config.toml
n_head = 4
d_mlp = 512
norm_place = "pre"
rope_fraction = 1.0
tie_embeddings = false
init_std_qkv = 0.0479
batch_tokens = 32768
seq_len = 256
train_tokens = 158700000
Each number is 500 + 40 x the weight over its row's rms, rounded and kept within 0 to 999. Layers, rows and columns count from 0. Numbers have three digits each. The size before them is the row's rms in percent of the matrix's.

# layer 5 MLP down (transposed), 512x128, rms 0.0687, rows 287-423, columns 96-127
117:491501504478534515488497519514466490511479500509517534567500476554504540494486461540449521479411
102:486453508487484514495528491453511484509533537495446450506400520466454450551419575461535450515491
111:505478508546537496455524435526491453508562471396459491457443511490543439446464461505506519533538
107:506526469449511516504496498481525495546511503500461526577436478450537497437518492481564560480441
093:553483505469523459452531504522481499499495557427450469516466459457448469489501475419474522516524
105:532480449473538466491556523424486507596431458485475486505461501530529512485469422467392504523506
095:512513548514502505467421539489574448518543464468543468494465491542534484421474501498560486503466
093:447482492537544490471513496501521509545476539464523608477466516470477523469424475475562506505467
095:486568519528460499524487445508496495480498493530526530491514616495488514458523454455436548509491
133:484482498486539517543472489509523496538492531517467526471456517501469522543465447468629495542544
104:520458496456478493505561480510522500508485498519484529524603497630514476548524522501502541561477
105:574494484492493487474457523463508502410593506543517528558551458530494487443478470494398578511515
117:555583530454393510521546506509475475526526412446511512500539534523464513332518484519518538455514
129:460548505526430460542492437540483525497461519518550498407486510589482555500463472500517508493489
106:443543482547427461427493469596515470520417526478536549470528524459445413480434543457540462484524
108:468541514548542523404566527516466523509518519532471433513493532494598450511498529476471477463459
106:513506464536477554512433499499525448601513489514484564489430430532510507487511499538518488525455
112:416504486461404550460478512421473468470432431539545573511513489498497520440511543570460536442503
122:523515481506483471511471545513527562483503437543476485473418524561486521579539523472583526419527
113:472526509433553483525499482463523574452460523499421444516570510461484492499600522563463491482512
033:472475531521546476470561513537481538484454530508523499514517501488486550495460519558531511524517
101:473448445480498539487597492476532449546555415493519557509525567531460532529464498458472557493547
022:545520443535481458473516460584573430522491536508544498489515421475523492544482553514501456481529
104:548566461523525547476499491544499476536474483531541517509451538540523495489503500469480474598467
031:485494451488527526434524461435554565480476476559456467506493459571499500454548589522510549425430
023:461487462525456419477466506514506472532386595494563451512561489514527538527504560545528492549510
120:544483515518526539514477471447490511507493557517479482434506548483490491564474485511565506547497
124:486433478491461545458526581456492514567496450507476461539521478480486481473442475543403543468518
100:475477499503553473558447513473487447527438463561507556454480422432484426450549602430529523536575
105:549472472456479537604518509541441433503466504439497520544464511512533501454492526531564485459469
124:512522517530482518507502518462501481487499468462553487599571510498461490426567550548411479450492
113:486478534496543504484446471483514479459522412479484534527475485497462496544544461531471476469492
024:507439484509529497487442598456515498515444509532464489529494421549519531439527441508518497422490
098:583496551484503513495513525492500483537553515504588469552445474515522432501481532461569503562560
105:534489514500526542501474526459467569471529552487504550485463505475571548487505496518486525446540
107:530505493529579519544599521459472472498514483469455495429537534495471494494521537501388532519562
107:482434483496505513452513478536444559530512462488487531478493544496560482470547455538460551459567
019:430494486514483566483533506517495432480467481517538511480524555543554505478486518513515475550541
099:493494572504489495427562394495517515400455546493521475569479495466513528443507518486517561416494
124:567539566478478521565460487491495519475487489464517524481470543513446433571497579521547506469427
107:525478521495498485562552427602504563565451537521475520498476505485477513423499505410462490556477
130:517533417527467511510505435498525506551518505570517518512480423470531519456539476520604485493487
099:458527462455460574485505532449432467437539491431492492482526558573513534521564498478494452543497
109:439484534512485557515558529461400530546557564498498466494459445525580517463536465537418510428482
097:459522532450509442462454524474519509461523532535543441469543438521480504470515435499543510489453
115:512515579464540459539394544513535536526535467475538475499499514518541527496555477480539435487567
078:493594539487560490563460505575477544465524534573470511476482537425492385465474468495462504488541
123:477494508420499476514485459499510556483458527567489486537498559473440494472444435573524525501523
109:448584437445490561520509545426518475478477538522497515490503472529493560475440493503416513537460
109:503434430484476502493469529434586514473532489472512450547505492515517469567574520559443492524483
094:471524498475521505569466453600573525512557462509482544485527470461491469545449547509574449504471
114:583557426453520498550460491509455501472419488386521538483525477485517500505528495497534483512459
106:439470552509444530500476492525510508532513449545448467536543489474468503485475479563547487538480
034:549488482479476516546537482437437352477548509474526509509469513519522528516561518474537524448479
104:451481535572424511466493445457504568530533612490534514524491442515471505515516501432561494511450
102:488426442583494508526508463508495491423451511498423477464553545406496471514472547503503495597460
103:478458582487548538562509460474503494412496447490439509436481486482469519593463483443484479504487
020:496546440486488456552481533529496490524491542489534526489525497457445503500483567545521474532540
113:555547535428505538439539523512475458449478584551473501434481479541528474523523489498512475477538
116:499496560482502551467551515468577500512507520575576515443496539456571439484508576509527506479454
017:422453515483507547429498461484498530463560553465507456468522470478538498477435527548546487460523
106:463447536449468492603504468473531559482454572508420449470482490452527449531487503558488448443479
112:537536421535460525483465513522494467429449528524471473455467493456552498505488501593497448535562
106:542534511515548586460510472495457501514520539553467510506439498466504511523495581555519496600578
102:473453476517486521397545505433502532528520543495442574510493497490473579526493461524458528514485
040:544582439500440556471548491525478431501414445438534614487528492473471428475488553524468601499495
100:479466565517531499497510498463487473509509533531506485470502531534491505533542480476637550430488
130:499459503509529499500491510562451464501483523494420494439424496525529512518570487523433525484514
101:518566520483465481506492440548518502577540461538431551508446506436506418510405555498534461499541
104:471465536539500451475510528519481439472545492536470478484452544533562519449474488534482494533474
031:539568454543530507528553512512482526519527440480434499452551518554459453571540510481578470552513
015:434437537531543534498472524503494499504539435497500556549497464561504521500469572483519469486471
102:503478453539504507528478497446530570492517537477479519411443542512516510471451474511551511494495
109:500480464577499415514540535555397446510531478565474517523531477495570492450451509558417513482543
109:465561461508455452493443522450522573495515495503524540489457518519495518457544546444498499493521
110:507531426490551515437590533493501526510519486435475453487565465417494505529502544474540518590448
113:496537522433514456583451545537497511482525510542499513493547512450470514492534496546511526538473
018:537498505490516518481541557500482442489545457514456490487482442478469488461543530521552418524475
113:511477491476473501516593483520498505480545470507490514520503448476544528553518502529400508426502
115:520536448486502493502466519513523513478489532498548502520566489530536504466554457479511470486506
111:512476454512516524523508513431466444485434528514589513532523466516474534433458517536488501527518
138:473415463481560437592504586502509550454499541454457447505569492477496517513570597477504478500515
115:532448481473529450493523522451445483472555533514549527509523412445478484528504515380455538520468
094:528492494487550513510494544522490512486518492487466517516469488504455529519569516472595393486490
111:464532454447477540418477526534540502508554486447541498499536535521385532447485472504488469486367
028:579438511483419546508509508521448516495571458444498510536571455441482560457473454507500464572604
113:451495514548494493542505467596562474492529475462489421453519503533532521548583427467425536478505
101:464555444460482538512507509523531478460485499496454434487541517553432480496479464483383536528530
109:451518502461514491564510489514439480509462592435491618531469567473514516499527508492512451519519
106:453428497546490550499524511424498521496529488506484517473449542583507453536516467510519422430558
021:398528507509486521532476506536519481444544547442492462495549534491395489538467524544486490594434
032:470459530564534532452446487560490542505454493479589528507445515488451551495461544525543543501469
113:517516462491529508466457464443533550479510428477565501484513486446461569518559544458414435459519
115:501517427561480527497509498458495447429539527542513447488537516526448448505634431529471514449511
108:450518493503440413571488559412478499518479528476492513479488481545574550532541599468409530525513
029:547520512467577511566547514531476496521461512472539448528492504526472469526487461526524443547491
119:443470493499530540516485491548515549506516562507530451544454522457507534489511443507529479553496
113:544500512514504430457487476522543528496499505458567538493437479483466523474491456486522564579519
027:557517483491499476577540531478441538467518487477436527536498427531566547522510516545500507505568
105:467460465510499491577478460472509419478491503483540515468502533514455424543497502467567493529516
031:597462530461519485556501500495389537506474488520559522463500517493547517533536471489506527443558
098:487418475553559458526520441513560475492499543594472488538466516529494513592432542479498522438516
113:506576544590519494459514504500419483519547481477495544521524555494577436530550486475426461442537
114:490482492488451447497533539489452486451463492489516437498572513486487500532528503473584531487440
101:444585471475423459543500556492522438520460442435556473481489479525530505523507464496511468539559
123:457483473535503476485549529499521551502444397490522519538427509517483558532565543446494506516508
040:472511503489500495507541457520425528555534437479500495479534494533484563474520435489454507437479
024:457500504502503515483502614521477502525510551520477601467475447462474455500539453495502463523461
105:570613540510473572535510532502502510525511484507534517492428522524453548549519499506522509497493
092:475544447482480562465487517526429544527474465545475513541490489482484533535548529440549532505514
108:581562489479444504525495545484568480529408552515491523436525417482448517556530530615528503469525
032:516514560464437500463471475466517462530460503495468538486454552470496538496569447547549431389504
105:530509470497555511571426478545549580509521505487465485495442486459430504495544480531557475565434
117:514467462496455558458434463447550554570479457477505461455502457495442496443460532482456463480485
045:488530479506496494522507503529432447577494385475466477456482540507499452543480564448492495585538
114:537473519462531489475495515514487564464488508490499494475507610516459449434457467464558558493506
092:502540496497571510557488496495480530481473483551491502437446553496508513492425427502481521480496
020:536502469504554546472537474515502528534484447462433429516461533573484504572411487475389498522557
117:449513449474587532418487555517482512526566517499485541478550459541483532502490563521441481516456
022:467548456542533528544443481465514488501531535459430504487490470506492441510484500564503527434489
107:480478529542523474466502507468530561460491410443458453525408497589502483511478567479527498468555
094:449482446484518478516439511563477540493559469540489499488535450524493484500422506444537520465515
104:464484460447483467543481580445561458495503509474551424491452469543546503474455507521467502430462
098:516527487569462490524494507486486500489487568475426431559480555504491534555436472489456534583478
115:473439569479446503494533530477466480514427570522468496548438421472526496480553554500560352460527
096:555507559489505530491515463536485464439516443545576537501458455455484452516484480459473510460540
084:490505489545524494486493585457464535548451480569534537547483549468543523559494551499494425509479
107:498465492492495555496498465576540540475489507534522449481451603479523530429471474524456546462503
107:471525458518504488550510452503578574420581506509494478526586475484506547451486437523576519508500
028:512458515526461549473541486562536483436453496445542524423457541511535511563568457494527476503520
103:450413503509520514475497521500531509473497453464559554416475468469539523524537520538703529556519
097:538456521533432526470478455523478555518536447464454453488556521529556566455454511495550510502601
111:526541552513502498552516443470496439514552417513481453506511490603510468451467478587474495478461
134:519493503489550503521512469534496519560503488484490485515484457534461536521513489494584445493532
114:492574471528490501485482477518427510458540565487613470517456471519474527524530458476530525460513
119:490485536439561493409597550474406563498578478550509410514557499438528451479393527534516554451561
112:474564486457544469452405519497453415521466481551472508505487525479513521517408449470540489514473
# layer 5 MLP gate, 512x128, rms 0.0716, rows 288-424, columns 96-127
104:441464564500445587538417577436574542463518557500509526550505514508489537491493470527485449402427
112:544487525541478532544492554472522497471480467476447520473514499515468487469478491503506472506515
102:451528498514526538428512547445513497441533506444531500611556420472496523531452555494560438507485
097:518480494471471496507501520352493476527509538483469495517519466507506573491564546516520524483483
105:489469482504445504518485490491525528434458441517516415509430521468539517603526525561476523456526
099:468501434530494461509495568430474516523536520472476415520502516520511482497566549509475418504508
100:550558531474617539574433509494510451435486444531463518439494456536538454504504584488476555503559
097:483478483559519504488561413527487437511527545498405559541446519476476466495494496527484534525486
140:512473514510490503440497475502506434509559435467542483518481471508492493487485535579468507466494
101:507501508563545469553502576515513505501468471441500537486448507509548559486572491468498573434473
107:434489548520462484432477527459485433515544443458488505516494437544552513489477563543542450492493
109:523551506488501530545499616456569518529537472482512431485440482554540466427499562462548479518458
123:485474528501493563492542538443472487545483511452478554505524455540447424565535496547612511442433
105:492459482541561531454490492543479526494493475501511524473399504488488486481478455494539506458495
106:472458478550560522531491495516579481473492521483521555566461392530496501519578554481481477441432
110:455463496488493478492574498514501469571443477484506417507478486500536507510447578584523472516524
115:536451421499496527510506558486523498476522407470523501489512482521551462578485496494496421507449
111:464495530567576508546500478520488433441482520481500512534473556509522493576415503545571473499478
114:533463437522506498499544541524465508442546501448476537587472488455534419563505548562480531542511
043:442470535571494480543510486482508487503501424453485480574463457495555483554524541505544455466475
105:395487526497508546502572499523476500528511519470469522455475526543549541469506546505497541513409
032:513458509507530524533513494410540500532513420435483473549457422468525491529486500513575470470500
105:458464533507496543450542496509480508550531512536490589528583481462491531449526485509501508460415
039:448485487553559510520503497448551518463549471494450549540478429480484475533456538515492523469488
037:482467514514560545549503472469499498483579486464455502530447439486516487488482470532541471452495
122:551499499476492494469514501475500538454450491508469541533461441483525479512596512521493476515473
119:453463443612480537404453580455542518463483505489485560564474474521495456558525464513538473430401
100:566543545550577508611475536480494515493555504480564468484483517521516483450420517465551473484549
107:503473536538496509508527515476460547454543488520470496473552475453510465466524468463466501474523
130:472404455583549487446452563497575457503504501461511489552507468524513450517515486542502429494511
115:451523508574505487580461459524517489380487476466502495530460454458564538476524485612507476460483
030:488463498551500572454561559450544490509556469490482517559492471522545463559492508513576522490496
101:479515518505493468482470481530508561516497506541448525521532532492475454532493535514525559539458
109:518416531583542541551578534462528474485534482513479499473504514506494420423562524476527508541475
106:524522505482518493614503583505542521498578472534510452589489482468516477444535500496462524590524
106:471474517581487526544475550458514487490584453514437510451480516470488449466494495507535520530412
032:486469527562540483503535526430533468475580462506449494551496451518506474556496492522559538510413
100:518515479530498497530523492434556524447414512499482430571489425453467535617543483503534542518520
113:521440430520516545472543506502616510468465417544472506577520539533509476546471537534588489499434
115:518485517455531471557497596571575513461449434519508534452493460509520502483481470464501404485533
121:495518406511530564473476472533566495485491480488506510491529474518471484493509534504520486451407
104:514412412533535529455460546473484472445577498475526529525484406537481495511465596479511461466515
106:503445472517502555577524528498480508498485502549543536415488380428491494465515460563522443406529
098:510483556439460473527476544463539499418559514472483481556532513454523529486487502455456478532567
114:504513534506573488484548507531462546496528397507509468532477463516467466521538452572510488471477
076:419483469525555470508534517471460495419531488481522483544519508568466398524464519570570520545513
115:412485473498535503573447465479534469452442504420471541472500480523538499524522531532509498486393
114:475425400549431546560554465500484447509499468458570448473490472506537541481452485519495535532484
107:527477480541434539480590475487566458493495501412468534499434467548567456557525583559527533418500
092:553508499443517607474570497454540543514437401516531564537520470489505485568500515527484501451489
115:468433548563466572448555525534581455441520474485570568485529441547493528558541519495482534431513
111:518477397500439521515547487499529546490443499437413483472499546529465472488478505548536510448537
042:433468536581473499501552519407513473481538440488445443555528462506474468519476477571519546497521
110:404457430520455484478459427472501541537433556490431543466513480498590531456510506523519497451495
102:468451498572479459536507443450460524509498477533417507576562508523461474558434538531572534570443
107:494508521527488498505497523509497405516494478551504495601469494511486440482491454610564527466505
034:483462520545548535549536524447497517525479507554449534533379443500524457518475538473574503490463
110:431465453546564529495542444477544559490531501499483567551486463455525488475515479537464558477490
114:458536509554533517594478482507462486448562464508483472510508508451477418530503571541506513558525
030:447467470551510507555538543434519513448524504493403514513450417487559470534473491539566540449484
103:455481482521510466515550522465482493498528516462545569511499477483473473488522479509512540427445
116:518480494483502559494492465501562462496475537522480520488487473485519529444509547525494591473407
104:501539430506488538448505526510524435537488486479458533497520438517464489469477513538594533453490
107:487531459589571495486495461527484399398511451535510442515466498522508500524461497509509540506520
047:467462478549495549513526513439526527436491489563461464538445476488486514530490499546591557485490
106:396451507512533578496548496500554568490517492456498506571450474493551451429413480560489462430481
119:493486461507570507517504538564474492429458506460435510527471433504485510552449476553542511467574
106:505502522474477455445486587484522551429526500543418596466540443491545505482577457501512476530501
101:537483501512560512535556506443536569501530534580458460486532461490554509428473379510521502443498
038:486450525563536489513539549472546480476540482498455450574424458546516427472496525555538529468486
032:438481447553523516448577507452593506449520472468479511558450424488523452555481492496513529464464
100:553505571462494510546462562532415545487505415507547462518493456528466443486476507470495519540517
109:505484510503538512607569572506488486525482524450534479557560526543550501517434491567553553532508
109:466450528556482607492500519446573503465449527514539539520517529517544414538509503490523458448452
109:493490550464519524499586523496494561467541444468455512493531466502519480546497498488465536599483
111:481470514493547582444500579482559473506638509530519523471521450471597484507425486451536504516524
028:472495569563496563491523491432494553408501463477408519515427457536551493478500550476518486497484
116:405479506514514565540553537483513527462557464501519521491466504478561534571504484461473588468446
123:460553571560510516552569546515505427526534495464500524510477488497508439488514525527497501481482
108:515479419503568508451508465510529530450496402521463444489487466554557501496540512544653540447531
122:499481521589431479461494476491536399476501489533469497570522503551477446554438500582511495524486
118:439554497502507493486464547523550552391503479494464540484436426522488447511530550543504536437500
095:518431539490525514518472522518450555535458496497498473571505491461500446509491457535516484440484
107:455517424496478568479456544495510455499587465518533553526485385529473540462443520534497440457560
043:441494530567514530517532570496521467481547472528477486535487436489525475547537505552563497482470
112:467439486557503530470496557517463493564543492511494459534489471456481493497456451552513505459473
105:500493476519485556502470500418443453517523510508488477457498458516486551447454504476474577468546
104:431495467579528517564564510502421456576490573443410557436408537493481423513522537474544478503549
108:451408554539489486547544520464528551478514447495546502435528443484490444550487498588558509576483
032:433463525535542543486539569457505521481544488541475504499446438486487509511455511562472519492424
039:496478583532513570532527529480544579460548503468449505532507472536471456543511522548544527475450
111:479503504470489493485431565518548527408492423559528580413472430496553460564475522444499478537538
112:512473491512478498496548497494476471466577453568483565545505442552480465526469576486566465545437
109:405506492502460481541426557502475526476455476484466547464465508506507471430535501538473429506539
034:475449563583511586523549496471555487510483420475501511506460441479489484508464509524512525482427
115:487507483506470458517512510524494403488494517520582477464500433488498484541466506471558546449511
111:469519504533445646549488539446463457490555527510547543537460535519516492548473458496506436416458
036:465477518563520568483524533432526489495510500556476507504475461482533493491500496535507452506460
107:412487489605557474509493522461535414518501534495508483486503449511483504470469487509483510528462
038:458494542562497537517501553434537494485555513506404527524444506469517461496502525575515478507484
100:514533524519436471498501582496591530487510543494460461521524507537499487495488503461561457472441
110:471447484453457556496534566470535542561548504509453530524533457389468463411503575471512504557496
115:509449498503455516601458586484462502421465396568498460554501453510470502549478542519508518446515
105:495508543503584481468538469499532458449449527562476509554419528463546477473517538532514556490446
111:512489481560563481529503584502557471445529508457458525535466444494524527524422517565509480539473
045:456494500488528541554565509442543485506477415482462543509499475482529485507527506604593546471465
033:472427532511515592532525512449459517498527442456482493527470482448540479487455522565514480482486
106:527462579541534526533541510562430450494500493543580493501455466528539511458519509469523545454473
100:539461455468524525484461504400490499510484504535426553528474504495506518524548581453468520469504
109:515472463438495551495521536404562516511542527472481560437534485526461491536566503526540525504370
045:455451498558498532535513494421544549479559458474494506638465463506536485492476519573534525519431
104:538521469538524502517544521518540501479502418534550456497481474526564504462581502522532511487551
114:461473518588529482498553465502483464438441526498446512480486527544460538560518484574558511572499
056:455485470552507538476503533447509497438528430537436513510437439458536456551488515516538541501493
106:443478549538507502431493546490497501526488492435386557461424491552478566517473490502531492555502
097:488509481446411495464544532419537524421551502517463526554564478545486493444523464500486575416478
032:497504542516496533536527539455595481521509402487474485534473469495571485495490545531495471581463
115:459458468509506509485554567478467520493481497520511546484496435552420376522548541495553551503474
034:418494506533492536449506522457511497493540428529506505513470496526531495526525548527514505491468
108:467499481521508491530485493526463490441486463504473506508390525495566492524547452455541545496533
101:505524550510529468557501478457491435488478493492524432576471475536546516470484541517477492558472
109:452391417560496524545465513513493500460511525491466572504514485457450494508531538559491515487478
101:468469450556527502508551500377447446525545555481481440418417521522498562526509514526516523518539
109:464471563541505502504452541497547554444531457490416511492478481489524476507448502484508576505481
098:508455533497501469493485446482513414477514516481420504536432506467488495483490476527505460530497
097:504485496566529464526559505517508509497485481420482428583457497504508525602480527539523441545524
101:472477424498524518533511548510495541533534384567477426457497524475514418462553531493559507572494
108:524500519497526534584500495493476516461588391483426469492518469537547524473528478492559494508464
039:495467537507524542563547526454503537477512451487542505492467361491516448551453507562489507518479
101:492492546534511521474568601508511499488534514472474434532536454520519472492539475516469477520503
099:527440429587490552494507485470550546485542501476452492561511540432473401502551451514535563489481
106:452487501567567555491464501532527509445525500459528514564536474506465511474471503574536507534476
117:517506493533586521449467502523473492500469440413520501585507472500471477434430563518512498493549
108:474535521575501547476449573496482514488558448493529503471500460455483502505525552531507505473465
111:493474464473484549514560478482560453530558513561534541522471390504534492507513428531526455490538
111:475446477513472497463572523480562549465584501489479480580516479568520470515493502524512481469507
100:407503556473534515488477584520566469498523510553527388529513490448503399465421567570490490525457
# layer 5 MLP up, 512x128, rms 0.0761, rows 288-424, columns 96-127
098:584517549517529499526460441575485494521480463500513489508470463520548459526517481514471496502560
110:536484482578487498493488520550504511503465500534490504465491531504533536509456503516514453496512
106:534520507521519525542480505537493474541477509526480551430464548488501449514503446492518541493484
083:514522487474507443507439502501470515547485508490453460460527479559484563533534560502479513462521
097:549477458506549510548454471453525511521434536539439471494495531514481498527498530470510496505440
093:538494514484502512475583443603521518319521507517530449542500455463528573470508490551494529543534
087:516511603513563476486556479586467495452455411544552439509495456507473451557462482557507558582525
092:571502506475567461482466543496510578433522505509519511487579430463522461459518485471474524431511
158:479473510517528544582484491532537542535431498606455523475490491502517541516461504428527528521499
094:530523574486512540489474502501514516502448458469517471467455512450562542469513484473538554385523
110:397519531476475473451464495441479439556484439450486475523523473529559494478493600549550422498525
111:512528454485499520515504585479545539508565521483538409456494496534551516425534553473573460537482
141:511484467497451587449514574511482508527473489477485534492538483575461434503545475478548509422409
100:450488559503501461499511454536478551514508501485496480540461480569470497474443500452456492418526
104:530474506433449574411533539498492549493496508505524469410576562494509525485413486523467576573489
101:538491542513442528542465497416538567482571493453441491439538590443527489445591507440529500434470
108:520465412481467597521510542466509563501529481443559553469511538515564425522524498424473456521441
133:488520513516520464557567450518426449459468504512518477511485549487495504566459482541563473530475
107:540480459544506543481482531524467519438531449406491517534503460478498443530511540490497524556533
034:488560538479455555567501511490519518494529551542487491477537513509484522473494475455426533477517
094:411449534482552609443560484504487511542452516494505536486478545526478566468493495499501473483470
027:504536470532478513507518506453456549595456493509526509492513477539476515496513551547528468516487
101:532465598432494530449500515479389471451507517489531546521504481502526487465569517514476527536445
034:504512396483552535517468537556483485476537497497425518540542488541563469504465510449535546533479
029:487527513582521493510465485427566516509545542439400569523496491515466462444503483457526534468491
139:475509532535560528536444480539525448514573467485540434457458520542505535502416451489471464545534
147:465501473603495473463487574458551514462480533499488515560481525537467450563552457522515488407438
088:470525467589568543485519543577524550525515527433521512485480505521494527545443523526599558491460
103:463528435470473479444459511494544488529484497498501511519481501486611447509503560514498489480460
146:441488486527514441495458524522556432482531517481453507585528516541492418480518544568514453448444
107:515497460553462474552498455519437484446540472461487485505470482513544529478526440580452468475500
024:477502438513435583544535516538482514517431512471539545501471454477542478508467527509528438469500
095:513514412524565526404519460478523562447502502559498502521476512332469450540479546507512615530463
109:502511541545485448545513544491530468583540461527546532464519548505462453470511571511508501467523
105:534493497502503526490496531387512511454488498434448522464556485496509543527549512555501481497510
100:494514507529470508559462580479530549482594489521522472448506526444463452471498452495528532565446
027:511468495464467487565561490499493511420442539431495506429475521538488526514522498525583493499529
091:461464489492495531457455517508486442532608557492482612453572524569549480442460454465484464471479
161:548489443483508536488517469533573460469429417534504495556528552524513488541476490457567502507504
104:529513481496572478535529551566611503494498453523492554460524524495480477460472449488474471478517
132:511465538488483404547467534511447474490545504546500437479410521519498450518473486474449510488547
092:504431451501523528462467519493483504475578509511524539554492428466472480492511599417501437399504
099:454573511500541442448463578574521524469504459480494469541494529518519472500439522443477559538529
092:498462463529483486473487493432502430507473541467505539467461523464439575527464562519509420485463
125:456502546494592473451494498594497488522524417485554433471486510503464507525531426578507499449467
084:436520471535544427493535534523428465429527557511554460522490538532445436477498540549528498573552
133:452516474468543483567430485508517449484488534457500526439535519519482542526515451526488464540435
109:523428451498421531548587468495509466544554489491528530553510574574499554486420462521491490495469
104:432548529548594460486459488582520533512460427538543485449453486494519435527507472460481502537559
084:466525510533543389517423462453479498499511541485544489435466531484498489476449479481521452619513
120:512498468499546404536488479471479559537500543439455471599483569453514490456433480512521488502518
103:429506460532496554498367545465460581524419532469418518455477500461543513472498512516499481446522
030:507539491486564491534545440533537452508496476538528513471525514514464443565568571497478538524486
106:555556455478517496470578519448531485498536488527563508504475516514458436541497507453485547496487
094:480474494484467516517495592490528458488472480474516489435497455517510498480565520422381473439551
104:534449578514503554523481485481460565538515518501506529383514456427490513538510543504496571583532
023:494527493417491501576507494435536453595562492546495525491491448431453457470467498430528447546524
113:479500545480428457551489492536532490485571478482498444540469496616545519483460529492459465466452
125:493480445492448456440530565461566551511442517462480502536523453552499540514462441451504467440454
026:559457513456490437491479476517494429489484478502531475538556547498495567483485512489446485583509
091:502558506478447500466447507435470519458502528524434424521497447542480474474442511547513486538457
109:434490506480460468539522517503521507407517582454460497550572495558551499486477504524479407468465
098:477479567412461475449535496467536542496455482551560495516501456491485529500485451437454506494469
108:489521467594536511474455458520528411425476423522519469505426503529523552538524505471512503508528
034:478462469545520489539508543500518554489507490559441410390472508520467527471466540519587524564560
100:578508525527429461499475478504522467461513486486464514467534482523472491535490457434496522522549
138:493433459544523510513566457540458482533536526433500428546525460494484541490459520502529484499527
099:514395430539517532472487519508503527547488564452537493527501471643476501477477477613492513443455
092:454515512507414533476463496544454477490502491435489494523411559501454512577484541537532454536506
035:503514561536545535537527507503513438436545574430441492530512522505456527460481528540497471528520
025:484521474536510443483493494438459476512519453485527491502475548535440582490513448525509584485473
092:531533486445536448455550510511492470607549444480502464492451494487514523496465517516542488541474
109:475506458471471513424459454452504523487515461525431515470460476493467498490561503433424485498478
120:552555479414532420508489466540449488520548471471429448458436450478488552489480519547499519574532
107:501489527496443436472508485525478512441470572501545531569508523563399500503501482571520496330488
115:513543525544433566568487425507423532503449536476458460495542501507463412435542535485436552512519
024:512511472446485533488480535441545564550452491485492439522498556552535443419541468485489488497505
110:490491460510441559438502469448508509435499518532520478517503510477529414412390492481518511415516
131:464552546553502461490620553544516436524514529429529457516519521511487456456532530512468522485527
105:481526498487584537473553538477525509471482500473515511507422522400601539484536546532496483414518
188:547539589463458474411541499544474451450525484542481567501524579496469421519417459527445535511500
147:528451487522487539586483493433477487560515499513532514517515537452555574470463456497510467535485
083:537458425515425493494483482531498519447532473501532536498515400475481519489553527486500513531475
123:476527448500495563474438570470480446468581459463533533477532407503456547468433490512491471457597
030:474486517551529503535477551496525407460519549564467457558471547475522396524506493541496520485473
108:493491498573495491464512543497475449479541485528492461552501516424500485478505484497492521533484
101:553548450550436498549474464456432400573517536509563471509494523531487508445441546514469571465520
102:504445494483473516451489459477540526448509487486571477537557456499517562478470465518496633457475
108:488413515539502505500495532481544553471443456494552462434558482489505464534477519539522535574519
022:499497416558549472460491485489449474484523576427593446534471544452487563502592507454557452507460
029:535478571558480585526491536469459527551543493495509508473530469478519460580496452508501473446448
107:501495514502493499526472543515494512442485458560584585482473490478530479548429420473499516427566
128:477524501497528523525458477487582491510445532460513501486482544421527566439496432467489556464549
100:449549506482502445583524469488555495508504474473582539496444512467548463502575494544476487529452
029:485508519472513556526419443405465511449517497487454526458518436467433479573547440496487440472552
118:462530475513538527538502498523532590481532470414530539530491504461485495516508506486465471448488
112:549466515509506407484561459486550448517471499485494553412491448512487501558449537502499539523489
028:536555430512554441503545473525580474498486508523430446437465513535506494534444523577460542539493
101:496450469438516499444487520508462547480531449430489520508473497509476516529586541499520516453545
035:443501506582545518543463518458519467458521526490458491549453505448533475431552525488495524449428
089:481485496507540513484502473492447465491502487520543589496498473454504520472480513531399529502550
107:581472510461445535479458572467524496472471469525464430479495505463508516574570484484471506544470
120:551444467538543513625450550523518522461439531564513452497491532545530498540468551477499422519475
095:508456488574464487507544493467494490481529500460484496477548493506420468524491511560567463525522
125:457474566442471520449538403481499510547466476551531473490490516462458461541546476466484556474520
037:462567522530505522497481495499520501485508485444542485467533550476462535469470478507546524462489
026:536530576444466476502491528508500591498457471511554535407539495475501510549525456475512496457545
098:516451633548553530551518478539411487490440462540557512466453445522547522437528485456492547496503
090:480539534444532562451495509570558518472522427525526517596458479459542465524506472507486505466438
108:553545533488481506498472552472458511510518537563498498472476507502495443436548529528484420529446
038:583523513548470538517459538483528501498429438528501505593485474437604482475458526549511575522464
100:482490571496524532517446446466528488453488476480461510515471490460478521541429479513484536499461
117:494539534547534506511458502566431497471450529491499500465491500531439508563621491529502549527484
041:445453511500508506468545512519507501462481564456538467494544540494433510386451538513494523534478
110:498479541543491461415492524509427564547485481402427534441455534499485505529450448502496492520506
091:506501563472498514448539556518539484527580473539444517523506473515429528458422464506500490505526
024:522523493504494520453515500417504515454491499416547463507494546515489483562494481506419553466494
133:468521548532489475486493411523566536457504520459454459510458547468526609504427444540448506458476
024:536538466482471463592445492464550455481481577493496542456508465487419583497456467479479475511501
103:500454520464447511403503504544485505470527539546530418537538486450481498474490563482525500559504
084:506536595525528497517566442491410402457432502521515461542468474557563542566539475518535493497522
103:405479451493513503444549477501453476514482544494506560454492502470512509538497557569519546507508
088:510536514410500482505447517578508512489449468489528524585569440462514441455507502454487482441445
111:483518470494575488532508572500476485503470459545507466524485483534444529501492484566506441521476
089:522449514495505479491461461468523407523502540430489465568521526520457502449506480527510409529501
076:455466542467520559465462459464490492548510566553499628457499484438504511413476507440528526446490
096:489500465473502494464512452582470491525449498501534453516484488479472470545486494467510451499496
101:523485567499503533483531550457485454514415466517449523516493476526476545432420450458485534542508
028:543438482489466521466574451456459535497466470505493526493448422471528450558460460532539507500428
096:451550432493497460421452456493521502413468538524487556432483492463519470473537502543515529508410
092:454530572448481482523549471489459481458471496506520516446505493574537511509433572538490486504427
155:534498510472452448523493467470472455501450467572456453475479465504571456533511522439474522463522
133:474443507461486471522502539496511459495557528576495521462478471520483511575568437507479451488436
109:484538507576492487479457555435448498499510518459518482466509450446470546548503562526533444480428
117:493476478478581509514496531522542534532649473490508462490551474467494516470490500470527541506543
119:535549527508510507558426498466440419558456443491510502429469520480486509497542476451491502537489
097:485460421501484504544493496481455510513535458435485559566553492557538517479547532477447484533562